Weights of a small transformer language model: untied embeddings.
Each number is 128 + 32 x the weight over the matrix's rms, rounded and kept within 0 to 255. Layers, rows and columns count from 0. Numbers have three digits each.

# v: layer 6 attention value, 384x384, rms 0.0906, rows 339-383, columns 0-95
# o: layer 6 attention output (transposed), 384x384, rms 0.0519, rows 339-383, columns 0-95
# gate: layer 6 MLP gate, 1024x384, rms 0.0784, rows 0-15, columns 0-95
# up: layer 6 MLP up, 1024x384, rms 0.0811, rows 0-15, columns 0-95
# down: layer 6 MLP down (transposed), 1024x384, rms 0.0772, rows 0-15, columns 0-95
v339:109072119120166155097106123131135121136113154167132093102086132154124152158114144104153156105084141153104129088194122195146131140110148181103117126114120121095129134120135175123149140140045120070195112127121112151111089088083128152134206145169152135158112163141114124100164141170099222127
o339:089109078104125143123108137128088116011119187084137103177147154139102166101153205151223121091141149146076156151135139139079160149139181172108149134149077152078202168124122141103067072178151200131137078058144133097142146133093163094170129132136112117095168163137135116167129126115087154097
v340:126110107129133075055129123068130134135092090121128097144098123140118124102076096118127135188114159139129143126135144121137143121134101192108107123120098117115084113084087139116118102134103117128127125130106139161111129197179127093122154128140113124090186144111165104115155044090152113117
o340:135169115115169149151160078147075060114125111044153156102106141098107086111152148090139108109093065065115098150154102142055109132077131138192121158133132124120108085168066111162154184182146141134158105118103083133143176128137123122108095108122116177117174126153154131096179161111118153132
v341:116109152133103134143141160191117129115095118108135138132137150135151170097106106184134159076093134117160151117093121176095147126141137066074117134117157098164150060113117087104188122125085109138144123126184159160109123161099146105107140127165097146113094119172141132147131096162125117117
o341:075129137100131094150114059168149080130113147093170082156164134125060146129201147145100142176111105155101097154106128146146121098174113176175123119158107114163182132147073156134139183121094110103104158150105126165128118150140108140190131107104080152148157100119129111200101116141154146106
v342:144110144142145149089123129083063107058104110150097145177167145126119140105146169137127163117103113118113147106092127149136162100079107076087125139088097117143126186126146154138126130125132187127147138205141139134106112112157081145130192146125142166131144164141144120086123156142124160126
o342:146150111148096163097122142162102137080106178209071131144141157106117099089096121128075130097107114132185171124180115122140091127169188149122116169140063146152144180118139168118139134184129117124157103106111087153039083130093102129147135146158109156122060097142092180134243201126128137165
v343:143128159118104165164145166122130111153104087125153171116178155130152171148105143106159117119112109123158161168102102166143138138117102125102119100176109147078179185150099156170141100138111140115106086126140133126114078121111156143155102106137120114103114114104099106130097056086110119158
o343:086113085140185072126172163051151184169139140167080096156180121160070095102126121174137113102153066109135111145068100163191106114088148118215111166136114110129176134112157130134131143086128059119109174135160124091180184154101116126131129125060116134137119110139140215123128140138117100067
v344:140118104149141121100100132141158159107130098161085112165107158113107100132152104100122169175149146101117191105087095096197019086090132118110143211131160115141163062142122164153110148126100159218140058099098187156140100126141065114120189095131114117213175134097129125107121139079149135140
o344:094104136086154127079131112171156123085123132132199098121140124108126143176162121127085112138147189177140130119139112136130166123111184145118113135109090136158123105101101079045152168125114092114166119116126052150092151172178152097126134186171052201132143124108153158076129090051134135172
v345:144111103102086151175153126116150099148104110117116107118122146141144082084138125122178171105151121158119152149110136099138155096143199128121125120130113133101133163058146119153116160088131133132156111121142115078131118157112122165157154140115131182059143127086155135143137137117157149079
o345:149173109099154164141077133139149139131162132146131139098094117025138072089112088153170117087136126119166110148108126106140132142139132130169118140125184125114146166161137098109125169120128142141052095114105057143102145165132109116141095081145135125146171164106179137135104124083155108108
v346:119123122127116099134128138115149071168109124120135158135068165088133174135103131188148134130091163142108091143128186110141167110135104152066155135167135104189134109117145127129098137164148177154119135148131174167152098061142095169140129177147122102116176100188154151086077118174163150135
o346:128061121154128095178117158133115098077153117136114143131090085120143137107184093159112116115085096090139149135130139154081091060170106158101098123109115142157123112131136109121139132107183099112110135115185180170113107143145094103121044195086171176166143160123117183078148058164104130167
v347:158158119149117093119165146121122132145097226127133135170099080166079100139116088163057129122102172155139114074123160174120199104120132122121132121150186153108129187108154105134138143126119171134123140131160141089152110128130114131161145158092124148141130115097110139098188160122177115144
o347:120098119161117184058177086123122096089142103118145133142105139096094150145125152130084161140081098154147180082141103095158156113149118166152121141106085139079140135124113110174158070144140157174204148126095130140188117079104193176165089083074072120138127163112092135079110124146158086138
v348:103119182123145106118112164080118086110079120126148120127155103153141162125159223117076143101152155116158124112157101183106086130148179148126097108144119092079117137148162149147165135130148126119124058119149129097149069170120104117167145100108145130074074137152107121138074120127184098091
o348:128100121143079097127128157164109202090151128083176105109130064108132094170161095106105134086133077130139095130104117123217140119119154131191076166089145118085118125138126107139185075119138077143101089096102158113147125130105150086085071071101160144103102112132146156169133185181190081133
v349:149154077123046122115090142124144153143067106089109118147147117119127112156128175110155147072075126136150119171166141135127094107088169147112107098148135141125169108152177113155155101084154110213101118157162137096051125127153151226154130128158117183177114145085142107146152122134120171171
o349:122125172168106075114162174134123129132142095133159124144144166119126079069091108083086131154149101165135130165060118138151065098106135108158136170180171154156102173115091148088114169137137164132121146115111161125100163162144137188161129105152150084144160137136110099088062097114094179111
v350:142099105109200133157127147166038144104189101109150134103118103107121144080136098112124134150146090157105077121112117131148105136142150152125101164147153130160137143129146122165112172127087133181163119162151109074154040144137106160132162126174101114111120112152102146202118143177114108143
o350:201154163125115152123081118164141113155100159141127141134103136093141124137115118162132090175115134091095122156142124176107131126097105142081148140125111146144120127099082133145123088117158147139132095137081113098107155131171134140138104161109119148201176166157149139101133154161157155087
v351:153118122164114115102151099091095104122151111105131155107132143168103193155150123143155132133107120148153128084172150094155113089123127105164179182116168109117071094064161141107126082086145123170116154120111115165127122201198166094141072157095129165098087134167161130129165177142168141166
o351:136109112118124122079097102134140085118143114125100135144117157157207139185120106094106101134066200091108100118176110085164092129117057115150136126109129128111131174178127078064096116100153142103148217165100129159106101141196103199118087145119117105138160113105130152144181164196137133108
v352:124098104119124081158113152120162117203151155132124123119142142121112123107113127113117136108080137143141155152125121106096146098101148109140132163039094182135142119109097178151121127116142124155100126092071120165089123174162106158116145180113105159114142115150170129085123136141178103123
o352:098086110064076174135076117100114128131174179172161128093099069073156106151138144121119164091173127055107151176162142101130149123093125183135139144137117143158144157193082130123156172193174055113066132134081145100074206112142116130130155128177135130096091132136072119176136044130133123044
v353:104131093136129137140106060128103127085064142175160127136116162137135165079139176163120116102123147135110087099145163085118136146125147149188134117188137174107104141143167163139111158123119135131148158118096125131202152119095106118121128133112132131103129182127130117173127104111151127088
o353:140150132130146135094113134117065075142186125142034140127092138145096169115171155089138075146160148131078094153088096131151161122197121182126091094130203127110085130154167130128192176175170098144141114107222093159158127157070120122132150090120108120148087177107078125128122160172135099106
v354:121122127170085088100132161141133168110143152125126113146097100142116163151127157152075112147159088090154075147066133101167135113151143120095163127132171114151115152122085137083127136104134108083087121122126096147137115169079096164156108128162129193132111090122167162131156136139132094117
o354:159096090134119188093207094108165111047119128148126183085082090134092116123148113096162200184185114131140110140141204149141145123162149144128138108104049103203085131163138154182071066129120124158104121175225130181162072217186129149161124085104063143145124072189165144165231103187171145120
v355:145144127190101066165194135131116141112158140116162197193114152110175132133149149143183056108159175146150116129133091112147193102159134106093127141148157151123109138127122136097124122148141119162151125120110114144111142124128075142148140103158155114091092081089094166170141142148145131128
o355:119100113110102164087169128104113160162153122081101157164151122141167101087161099129178125130126073125098119143135145153147118108139110130101143123113039160127093115154133147140121130154154104065153140139184144170172135133073212137089106112094156097092152139085126120101140114124159078146
v356:138155134117127125178110198122131123134104151130120141091120121081151078080066099129144181135121111112152091126139120148136145145111105136141031131151133189078117127146144135072116116181169114095180127160117131119068153112080127125113097116136163132106118118133141150069152139126125127137
o356:102166150087083118149107108098141076124142151177139158113095150177109137135140110156173135144103086096125194132099115159139128136138085143102139144116135129111156089095130154112118085103140130088069055216113137112107075114098141131066106127142114122145095154104167057159100115073122093105
v357:116145161138093094148163161110118165131159116079199116093130130147139135123077099144114115165112139122131117120157123178124120109130095093155138164104134118173122092140148123137136134118134132124107137126108174119113154127126088115126123111161116105163104141122106127145119126146123145122
o357:155153143094093114136151098104121100158150107120133178093141180145159118134200099068092162122105148125120148177145173132086166168170121163155184104134090136155137154147135136209111104121089154129173136146165191174112135107122131121076125110184117177149067168151110167121106130146152066137
v358:117075062148157191116118124106126170159096102140160149122129095124127099068086140113122175063163161114153147168128081060091127129124092116108072089123104156101163147127138086107103123168123140116127112084180126187108168097094103148067127062183101076117136096098131103130148165149116128108
o358:145086064080114089170155155144135107139149043128107199144141110128155122113096137141111216108103115124093131131115105138174134176137135092108188151138096099120135090118138099113107137126146154131136096107197111193175127086077136105097100086168150193167107145107146145082131130091181113124
v359:116125127141173132117133173162175156120117169113153121166177120085102155138123081158085075163115150175141185160113083142097175152118080067077093092121108130180085164144149121123153141097134090130092116149134124152146074192117105172099147138162077147127189131188163116102092092105131107153
o359:129173109163102149135121129132123119083145091127137100087141146138103129110083158119134198165072145067173100120158167145201137134113117174185172134113145106155132144157174154133127108126100096178213155157083112112095129153110153126089129061119043163124084053125116117130172075162142138128
v360:113129123141123152158162106122135123109190082185171145123154141108164104136153133107118156144126160114147105121111095145113135136134131079152123166124069124114143099145114097116130135152149090135148113125144144116147122092105139154120159090166083094108122152167172108121200139063121120159
o360:141170087102055136106137109068135126094169109044117163088117120128150090169156082179141114109164113067133122109132082068140118121115138114180149119143151177152156134078145081140121104144111124158138193121127168166161103146156092128177105149108137113161071101135175144104126114089086157049
v361:074116110142069113121149157134167185103081137111127168146141087129149085120116091153189127118131154151136140135124144166102128175186081124134110091141178139159129129131081092121110112119133091127145115093157163115136109141138083079123153130141136118086120087146120160056140147086138107106
o361:120124154152099048126114152123146147156126130177192117043116122187074139149161117120124131116089131108108099177094130193147125143086120133123100153145115089125157133151108127106164120127129181070117116176092147187113086111114083082106123099167157126144070151113124082129149131139121079134
v362:167129093130177108119136121102106123130115172082133152088094120113142128103076141147104169159110104087072107136161136113137129141109114108088090132125121129128078170159121147106074179111125102154064148150142151146169127144114082145085189158167124121154153086116119092167125141131125134059
o362:128126108126136095116117100138089158128115113122118120081060171080165162097108174131104159103167087114181140127205148115141116125083068065110124103119161168092124111116117154119121137159140119114058092081099107102110134120144068083133115141071123159113123133172105107060062088064133162082
v363:094119138095113123149141163067114117070117126135113097185093120127128132087111115066125127092107177073112113189072100131123115086121150112151123163178120092092123114120116116134160139100164101128122107070114165161117137118078115105176117136138128165146120167149152106092058133171172117163
o363:093107112102109098125117117134196148101159079106141087150129132177092129132157126109088139104108136103154092096127076143098111130163106126117168124131106097169120120092114180162145196108150085108048116138098117080121134127135210137099090076102142151164088120083145145084166137124093145184
v364:092128130116091132137144166123113065111179105106089134143127155133129102174160094111134026115118106143137139168146141128103134112115138142123120157035169141157112087132112083124125122178147109102122122100055158145161121120152149157157089116191154158101150133156147141184109097174141143137
o364:094146108107156160147109165105142129117123148143171108140131137070167093142145102108090135123171152114148106052146167136113097128149139103201142165057120115118112117109143093119131112118168152126121065124143124110102112151146109131145117109128074128151161092197096121111133110163095114181
v365:168075097169095116099129072120170095114146092113130114122066107163157178188121173154145190215102144129128089115075124113087101171168099120138142065089087077111154129141141123108145101124131139151118173155131093120096123130140080160109160122167155127167055098125102094169153106109172134144
o365:082119165192126109088173168151093143059142102064164143104117133134113137099111155126155222129158091097132092112161075094099138119092101140088150143105151129150165131124181103044132073142139117089173100145127106138165111080082108138132138128188182097152144106119112096094126120111170168108
v366:054142130079176172130110110215166147125145187133132088113160113148056105177153155128081147099113136115124106146041132125103114111141134116093137102105109140051124115128126139150145146143149139133118132125099179130139123128135120150155139148123092148095104091160074143156101114124119149120
o366:100083089097150145123092135141153125156086152144137109137151115130150169150105085094190133106145122146162151136132074092097187102116166127108103160109172089187101123140104112132151126136151147132144083143117141117139129134136141125131127083063129118145078151168156140125052138187082133150
v367:092160118091067136128151118099145183119134078146161142104138165115062144122120140130100109144123186165093165171153124117132094192068178134113150159119107109145092111086149134122096155104096107119128166183138191170135122080067089128147068158132167119112143134153184089132154139104138178111
o367:130140167168097166082079160088138130099144144185140164062123040079099090134141163172081167109155141094144137161139092128085113094120130093147176084126212119159121123179085129130127137115133148172150102152165118126106111162139124088162094122144087140133113126117090104133196142111131163152
v368:119100139131059122059105144137156116141111115087114125108120105131106087101110161092121155165058171148107127130180156091144122108103099120160138109147137141141156080100113166088121119160111099084134116135142139140106107113135123143157156141139168124158115141113153095117132101120159095165
o368:089152131067105167133140156099116119130182117160123070097089125111105116088147095129125093140160160091120110209129152167098106153125028085132104100102093121131141144140163135161157144135187150134153171084166167112088094122112106158078105118129114157166115147122056104131155128130098164127
v369:080177085112119087103092152135124123065121142131117096087148139174110129138165132139132118124150101133089151118138128112147101146135152132079183120117139118098138115082137155110130117112154156112138167134142155069141148057088102139151145145167161089127143163132065109101140107155149127098
o369:142176150133180157040106106115109122124171125137144113108093178206161131062135103129128169069144106134074088105076075119078114130168090138189097120107171129107189151085144111168156124098111106132173148125155092073090116128111164137148110121149137129084170241139123103125121203101121068121
v370:098200123147090127150139110153144111136125107103092174126168076122136149125116122103115106113157096167126152140139130125128098146130132146115065141168196155114141076105136108089181149157109144090140075072079115121142133080125159127180111123130137164119114085102117169114164124243131135110
o370:153181135169182115148125156143141079174132146094107157118178203170062087099120135084129122128093137149138193129096081126106125100156096095127100089146100117106123123095136107121187144131158142133146157172161135107186080172085183182050201078120125093130106199195132101143111075142198133136
v371:111172085156121128129112083110095146093185152111119118154135127143141106164103130146126166109089144112138147165080142132152112153111144104109139138112125119140130144157133135129144144114151167133137115107112119135137128063088137131110109157178102114066132108148125140136166132144121170151
o371:123084104135141119133120127131071150108114105099163161096145131131142093108192111149098103113073123100153136130097078050197129094127123146155081119137139101140170166125162122146174132152077131075128059190104179093063136124106055112085136143129088141116152105165147168117108175095103117132
v372:120101193220139141079137135156102169135161090127063173142102069051089117089129157066087194113078160121118196167147101133184163158129063118144095151131117147208169104103110144144206173093108120051145124122140159074165148126157103136121073128152146142131107082124143087101123110132116115115
o372:157064119148160141127082110123121194123226101144152095101143130107139118172149115155161125127112139164102133189186114156130149130121065148143099074103111112092118138144117170059100137097066228117130145100116123119154087135083114095129153146186085107185167045027063142127204161073138134170
v373:129147110094071105143098126124167102163142170136108115112121087171150170100190154115131151099153074117077111144147135126126109055128140121152117123063130143097072119134184167120102097127104100126101094122109055101157137151115146089162152120141154138127037173121103137150140104126114133160
o373:179124129118180156105072109155081156160165166167138108099165210154095129139143133113139110124148094083148124124115092112126093088173114123092161169144154156165140132107148104148155119097205127175130171119128103159069068112199170180181153136154152073088148134163072151197109132191186087135
v374:115121114081161140133158154138178137143100077162116171127149155165083112132091124125111137134142075134173171182092051138126186079149146132129091101145149151128131149125135152150119125083149100120146135119178144105066114158087096116148094125114105110103125111087140105106103140134149098131
o374:088109141118129125117176125073120129093098128172131141113105145159120098169111098180128144110115128172130125175087136126169152073104109109132077080126137099106092106080148127106161206090088153185115052133130116127137096147172113172122122118140084085133119094152138107133137125064160131188
v375:108099132087142150129129129137153101147138109116117154077198166146130147128076181147110193131148137087110128113134170137155138151156144145132118122059161139139124148127140122095189128196128126113149121189119109100096082133153057109108174124160168116177157110125194060178082127131113145079
o375:145159119182111159089125164090071095119097093120103121122180105062161126128094194130111115117197194138142132135130198109144134141101111061121130128095113144126136109094110160113129071144149138082141141124100035111107109107102113177189113171168162112103082108096150159167133095109089103153
v376:129092111093096128152085167119101097149058102119110128096153089129149104167159094089116095169118155110080155097110201063132124102145150161119170129146141126106125102113129145130113190115117109186164131129132142171114123164169151137155146155187115188154119095122163106142137149161131150111
o376:182112166110156144150133105158197044113121141126117131104097151156129104085115060122100071176147114137180152131142072147138178133151147108158118141127141132121120138135086081168094171147138147167123112154135121155169215139139161089115098146145152129146100170115118120130102169107105093156
v377:108087111143121155101114111126085123140135089151127130118132132199114139154142155137083164147134134105068083122143136127140173130056141123139173157065150109132180098135113124123161139123086114170165121150101069165175141145143119129120138177133098163128134116092118092153162131190171111125
o377:141125136140157096146126111135131125081123110100125163123095130102144116121091143098143112136124122150155131089184069123117164188133151145088143085128164153075133145154156138135079057178159218147177162141099113133099134081165148127153144112114114172116083074052110097135091113130130186130
v378:149160148133115183130152136140088094157091118146170076112109120127080145115143184118157106108094166145117104098083124126140099106147197152170110077168096148093114063105143121097082160101077064110109111102092110130129192124123202107148162123100129145093150118118150139131128078122172123150
o378:107103088113148163150178184124103137089125110109160093172114099124142138125142157073154164104097171131139144049100072112139093123091089136046106145187124120154144105107160115121068141133102141113131133064116155127152150097140115135096151137164152126153124131126071207134129125121151083155
v379:125095144115152125154122136148158106176176132119124121118118100133122178147091120140167063146130094105175075161068116122144090126154097148135133110174091136146120122105108126132100129114143083182166109137140136104098121171092113080093154077128100095142131164162130142144130103124133046104
o379:125131109094076153204169158084117158161147126128143124122137116114121148180104122098163122161087075142088097092122137152133116107167132155139196195090096137149076113170153099152138071102154116180128127125178107120127071174152154093166111148156151152109111122112201173124139125137166181132
v380:140135138186130109136055142166105092120168126153158116104136096094191149127128171133128115135159092135121182108100140121169161114160084140156152104103107167143142141187142216133108175126104173167110092151127135120136109122096045129118176112137082115099147092058128130124144152168116116097
o380:168201154131176180184228134171075149157115170117147146113122150163125122160086101172155153112172124146192169151095137135145149125172110171119157133123102140134040121136074106091129113128111055130149129119133057117074118163119077085165165128130155118087093169118154143066140117127114102123
v381:126139134104126148126114102163110181129139127161190131112149109120148137092120124175134120116138109106126132102163101097187144109109159095134178159156133083127120107147093089105116107134100151142181076177149184120091211148128150121131077168141152127121142123175133166112119140147160108112
o381:144158107134061130148155141105103124122154132145161155115114092127134136086113094165118109126077128120144139075144128162069157119149133100134201145148132144161104139124118162167120144113099123128154105157210141122112082127105114130139117124117112151160096159057171092160183075112142152088
v382:132094123168172103122158136104113145127143137150119138169147078152076151106135178148136166091173118119096113097134174142066155170131121132139118060139127114129119186113120138094059115101106144102118132178167089115166119161124122110154080190037124119136141108118166142107133150163109109109
o382:091146113188135082085122086099086074133102149176160136128158136143117121105104156106128115084134155100124145131075106093165112139117154187070117097180120154108085170072189184145102069128131182138145171116096133156137059074141068160115140150130101138109158188108108083146252153158159100104
v383:173168181090115155137176149139157102156119135112124176135090093151096075070179138109138094188153141115124115120104135102122132169137113177153152111157166148210184133142108134129127168119158172125146130106111121160172109123085131098124086087152141111114111152121125120144091139109118148148
o383:160119114067165149173145165119159094211184084068077152137162114136135056111139115101078152114141078129115162088068168134133149167132188138115101096166137127109122094127047131130120149100131126151151125108116156148153141155067147143165087085153159109140153124157100113133120141107122115143
gate0:128162181113158136135132133106058109048151188125086132158096191136120099122097134181141170091108163077134120162140092115139152191154160140138181137121094133140156101072088094109167083137174115097173126119185161157130106068113085092151080099136147104095189167118148174155123193160124110097
up0:147142083085076109126090113164089144120120136128165125154187118148160123168110072089175109184108076146130147106098100146115103115156203105160140167134126164191083079150075110116138179131126092131162090168177192105071101128126084124139134145158111145148175139101137148086110117122094105132
down0:077128139216111111107126125136216098127103109108114107157116131092129124147113128100155130124204111113162138089125127142139152051131088126148101151156130123124127137100096124115087128122155122127152157129158142097119087113117145145125144148151087132109140130163112121183100154140136106196
gate1:180124115133071167119179086152124161122125114154088095081161056083163164179077144169153130088189178158098151093177161133115128122161173118126076136121047140100128156107123141138102081044186082124158122120126111101150109157121189167139195102142114109116138160043161106085146111136160116155
up1:038124148135163100114119174096107146139165142171166102116156196144120112120147125110098105126135127086158146184103084144030121115100125095163095144061149111139151124205207130142135138119102162138150156209163093109139086086078145133099094145162174129201169133067131154096126091090034109083
down1:096056107134179141182166152076122149138153158109138100164110145151145148143164135141130115146143118091171134122139112170175124135067132115165057116183120132163126067090099136114160180120161134129068104120151133137165149094135095107124141169119130121133112150152134053161129096130148141079
gate2:099135105130108050118102113122119152132122155138182180126128146181132127095137104096166129112139108126149122113149106156173093156120092115166126126077188112176096084136145064141116100185166141155115158114153148117146141127105072169143147108200173147150093168077068173128139087108129146109
up2:138117094119128134125182156066143175148116145123133169167150143104102175102123106150139196146094160148113112053140093145070098150149094161133133093133141147123134149148084113176109164189121147162177080164101114067143117154097124118151143129133088156158143068158151092138090119133140126142
down2:120109131144090107087101094136151184122120137137133071096149079153145047162079170085139077141107175145093086097111167113164131117049052123093115141123123087125070081113114126130128159129192116047130139167151155151101107162146148113164105157130173087072100140160130152140152122147162130111
gate3:122109134180134129094160112109141112091140153125162098126086117118099111136104095131092080141173135168169174108181062153148100160111162135089110144119167126185101078128110149116160169144092119037157154071114154096128119147128143121183079102149169168128133172124127106163144143118119089119
up3:097200078108109135137108111107092101203111111070122116139108207160069145198106178123102065112095145168157109107133135197128119115150119132156160077078133112100121180080127125140153093090179069160143115146090114158128170135135133085111160120085102157165136176131104162137082141109121131093
down3:087102047127077080114090095129148088134117141119104137116135098170081144115117123149164105122114119195136105111189092111177084094142094143174152173126118108153131129173132157085140146088191089134114084092133133160172184132146089142079140133155164147184119162085125108139107126140140136148
gate4:114145060140131050070136152133069125125102134178090196132155076095119139080178118088082191076155158115176084167094168169115163190061096118130101097144153140111170123101094189144175118105127139126158147111113119124172145097083103061167125095119140232164219137140167053146151074118103138094
up4:160096133144107191145171141076099105164188174160151166181111145205178115102121100125163083094107151207110094097164092083126144149183123184109169147161152180150133136123120102125132103135097057070138080095094130218103148127175106153146141132146161169108138141135146175140156159136100123101
down4:160131161126169115135087225136178137115087138184111149133118107144077149144101099112105140086117172210102091125171145128153140194131055147159195123145117147149089133106107094120201138138107096120112092151145186219130101116108183133145129144154135128111107156107106141144117193129069121075
gate5:130101125152172087119133098147120134145093120151146076117122018151095124072177096124109157132114083116120056122189199118143170138129134141174128151135171130145141062138164147134101121156142173149141139148120127104072121129103094138106188156121127098176097129105103099139124126161160095115
up5:083123145142155159134120133098135167087152082105146141104121127156112151104188136099152097131118148140158109179094077156064100134144161088092114068143149133125130128142147115146120126139172090159132144133207145127118153126113122098120074089153141068112184117126148127116120132071160123160
down5:198098168138109106162081129077155164123111136128148094121140085107154171098136155074179168130135154165156129134112126171133098120151115127164129094107181090130138175084133177158125112080120180160070170066125114092155111094113119122143085065172130142121143149116138136111082164156142145121
gate6:121155135103124126110048076160132131171175158087144121064137121082133120126104142134127153118138067128167093162113160103115110140116128155171157143145161137164165154161131168195157168169074077130116081145149134128186130156082152105110108114130136052104098146115108201118068100109092064188
up6:103115085081131140137121155135039129153143119158145143166099144110148145108142130151056128156116159160127197138147127133111100123115209094105107132061160059146164049113140097082150117120103155100151104113151115117114107125105086120145107188027033180157162136086122100085113137129142102106
down6:095088105119173158153151186138061137114110193096134118175063173081119172105117135116144105157126166147096164143102080114115204113052101132150176228132130109241164134121097144088167096154201108092110114181182112148194169102158097171109134208150144249127110109156092187160086178173214187142
gate7:174128165160066190116219111082116164120137093180189162140191171140173054163069072110122106122170163180110130109158157150093048085112156172110144098079122118127110146130087104142072105125171156099135154116108100152144115162106172141179144152165166096153190119052113100110188124099115142166
up7:226076179097106138151153120123103143151149079169190182138119171135174140122124106145163161082136176129075070126103149167126102130102138142079155059134164167088171121102127124146111117085125116175109108053162122064148112150141136092217147136184132119115098153103108118128140122101109162102
down7:137141131179062190167140104095111149131160174117078148108128110189093084185099164078124113141155112127089095150148123141146158141125095133103137110081112133175108116107150113175103119138195177154129149134062156221136128123109125186192158201150184134126179114118183131124186115141077088146
gate8:125136141094116087073144188156187112145055164113026140149133087111186158078197140167177186145179155082082153182200181136130168202092122147174172179126041122104146123134091107100070141093083117207121100106116171156076101179130139111104093152110144203135128097123134061076150087151098132134
up8:116159133073188155142095104120202149098077157147125110103124160151097127099107185170128155097142212143118150094138083135109162149143147101033116110166136096114073116112146166142177155214056060070090193128120129144145114147079180139083071123124110150091127103092131112127094144143177206090
down8:143134109136071151165165159176103111126106125132174141165078130118110141109152126132096125141081125106122125088112104130129084129109115156143164165097183168118142198125135141123084175142102118125143133075104191097125109046076128166069119129126179142114102225145138161138128093081130118097
gate9:118135167087115093103126129108121114142092144099131141106161141123163158106109186133127158128156117125094124097150101050146140112169186096079149156064128215195118151156108095108173168134117171161146110117127134078201115122092103162161068137136116131126156195150073111159119188108121153083
up9:092124089074114129102152131115134176175207065157129119155157111114116168141131153144095185128121068114095142094139159169113113164094131190166087105106184129101156172091105167166133105185124143109126132181136135144107150114150105130110151100175147162136113150109051150130159164097054138077
down9:109146119136111160096128143147145177165136145118166116164143077052125058134139090099150116147100100083154188099074127134121118152152211147121147118170141106083138169151140114156175161136100131181086124198167184099171175072120076155128136131148127123123087086138080137123123133146127100079
gate10:107139143180139087179145088189080140087154096173119134126148141146126167124101194060160094182169100076139144161106113171131122159110120181119076138165145088101106118071140109119165119069105143092145152165092142144092109174128208116133122120119147135077190112087102103107171130178115119162
up10:094188143125132155179140036255109127055123092116050167172096097163143099145062161147153130132140130089215193149157113171100220168091096124206170139124132134125110094074142080130174128135157147118157108123160139141111093129105134139135126121141077124080175105182126179094102174167121105163
down10:175139113077079147135125148095117137076110152136100071073118118168112138127049106150140187122158178164182184165111095174147171137161108075082172150117151175188127146073177087149105118075171129144136212119122151093082042164124161122098155108142184083129109094170132135151157134145143121147
gate11:107191141088076156149143044097154145158142072111131110114144136108113099189181100099107145083171111139101140171133076159201099099125128097075087142116148147133101083192025093082215113042192124169093103125121187113158099182129120086130139122070113132108120110095116090179121078126132109136
up11:114156147168131144103121109116152112168116132176106176160051158093115124096117115180093121146162136151130125140103082108117104113145140105149147121106147119126140139144153115125117092080170084223079189138157154125099164112085100119166101122122158103108157174093194088103121067110171155071
down11:094114167120106119189127145074154103083113065138168166082106118136087118115171136174093119173133115146119063126156118144131181144159109156118093132131108138139149138096142095131183151098137110183126149127138108097106152137153055131147141061084110088081090100171176179076120122097124127089
gate12:123095078027126168138160095138133089097140115192165172119103200096115052125147132174123185133122048173143127122099093138106060139120205117136133178122204159130137124174080069101160216113221112103096080132132168136111143180117090141131148070090158121142096157155126125132125104085110141115
up12:172145134150161118148089174048096126144107098125065163145073071187101095147073127106082066149176156094161156081171161140189071136134127092199128147123141140096120123088138157103144117139156116127146115114123141140138152062138096126121123124119104096154164129117142118141132143107186141151
down12:097121122131206086146125058145107091126145102110136092148175111162092113118155077109087163166166187172128192166108079126130121146113101106162119159095133085168108108122127111168101118097115166082090163123180132170131158163158110138125118125109107081153161122146152141158131166088096082127
gate13:164083166112116074161149124139160181165190131150131135101125153078081142134171153186110133105209112193132097093141145157097083117121153147080102129161158115163099168079109120172140089132075129132147162057120106140101147097156161167129076134133173098083082100162146119092093077142144136136
up13:119084130132133106122142129127106081180142139108106119151154100086133089129181111120128116094138135126105157157120155101152134140151098089166125158136152069122102152131096102124124155139107115129102184090151182140146107126121169127135089066131151107116191141069112106141112082130099074124
down13:150115100112134152188144151174162152157160185118127113123148113075109162145075182150137161113172098121194128115121124131157052111146140105129098133108074153096135126067133095161167207127091108138097118067149202134102106134120133123135160116173155150126118073148141089142155064109164119149
gate14:147159170130131134110098058125190154102156108139086164104182147122113123108134171149107104107105211114092173132143135120184127182135122135098120105160179135124226109114103139138101171145089129122137113158041170092182108179154131192160122096091163144133115077127100121123129164148124158164
up14:179070180146121092099071180103086138141108160174102120116145128134129122097124105163161115181157103163113131110144124149131088155134118140110130127115064171109100115088069139119071163116161149097135100100128169150132126129210144103083159082171171107116110122125088187140180160143089125137
down14:106117103113135170114120201123132154092098163190118107111129129141096172154120105159123109162132120194106106146133062087150138111158124074061110096083080084130070121121103150160154123107088117131092120166114125085160168152107136034118101119099206105095100111110156142173127154145152145164
gate15:159160144112112126157099164095130123147073128121088124093107107146141157129135183143135146078192126081164099133178105126072097109135084158118165146153158141085112126186103114137105101138186113112123136175158113118142144089146108083169053141062190160126100065110145156121110160134137125166
up15:099152109127116110150093149083157166119077102087146081118129098128134132208102106162179135150122082099107083112138108152108145114107120125113121166135126122118205112129114135137091126097109170133106179090139131098142153169149111108125121180103107133126132065111152165107127200115183104112
down15:101155170103117133117203128146133079155040138060096112088171160182091147149141099069108139099142134090139101083168164070087112134126117134116148096096135158114146140115184131235134088105106128116095124178147111137073170109163156043143144108067116133123129116077137118159120137139153135177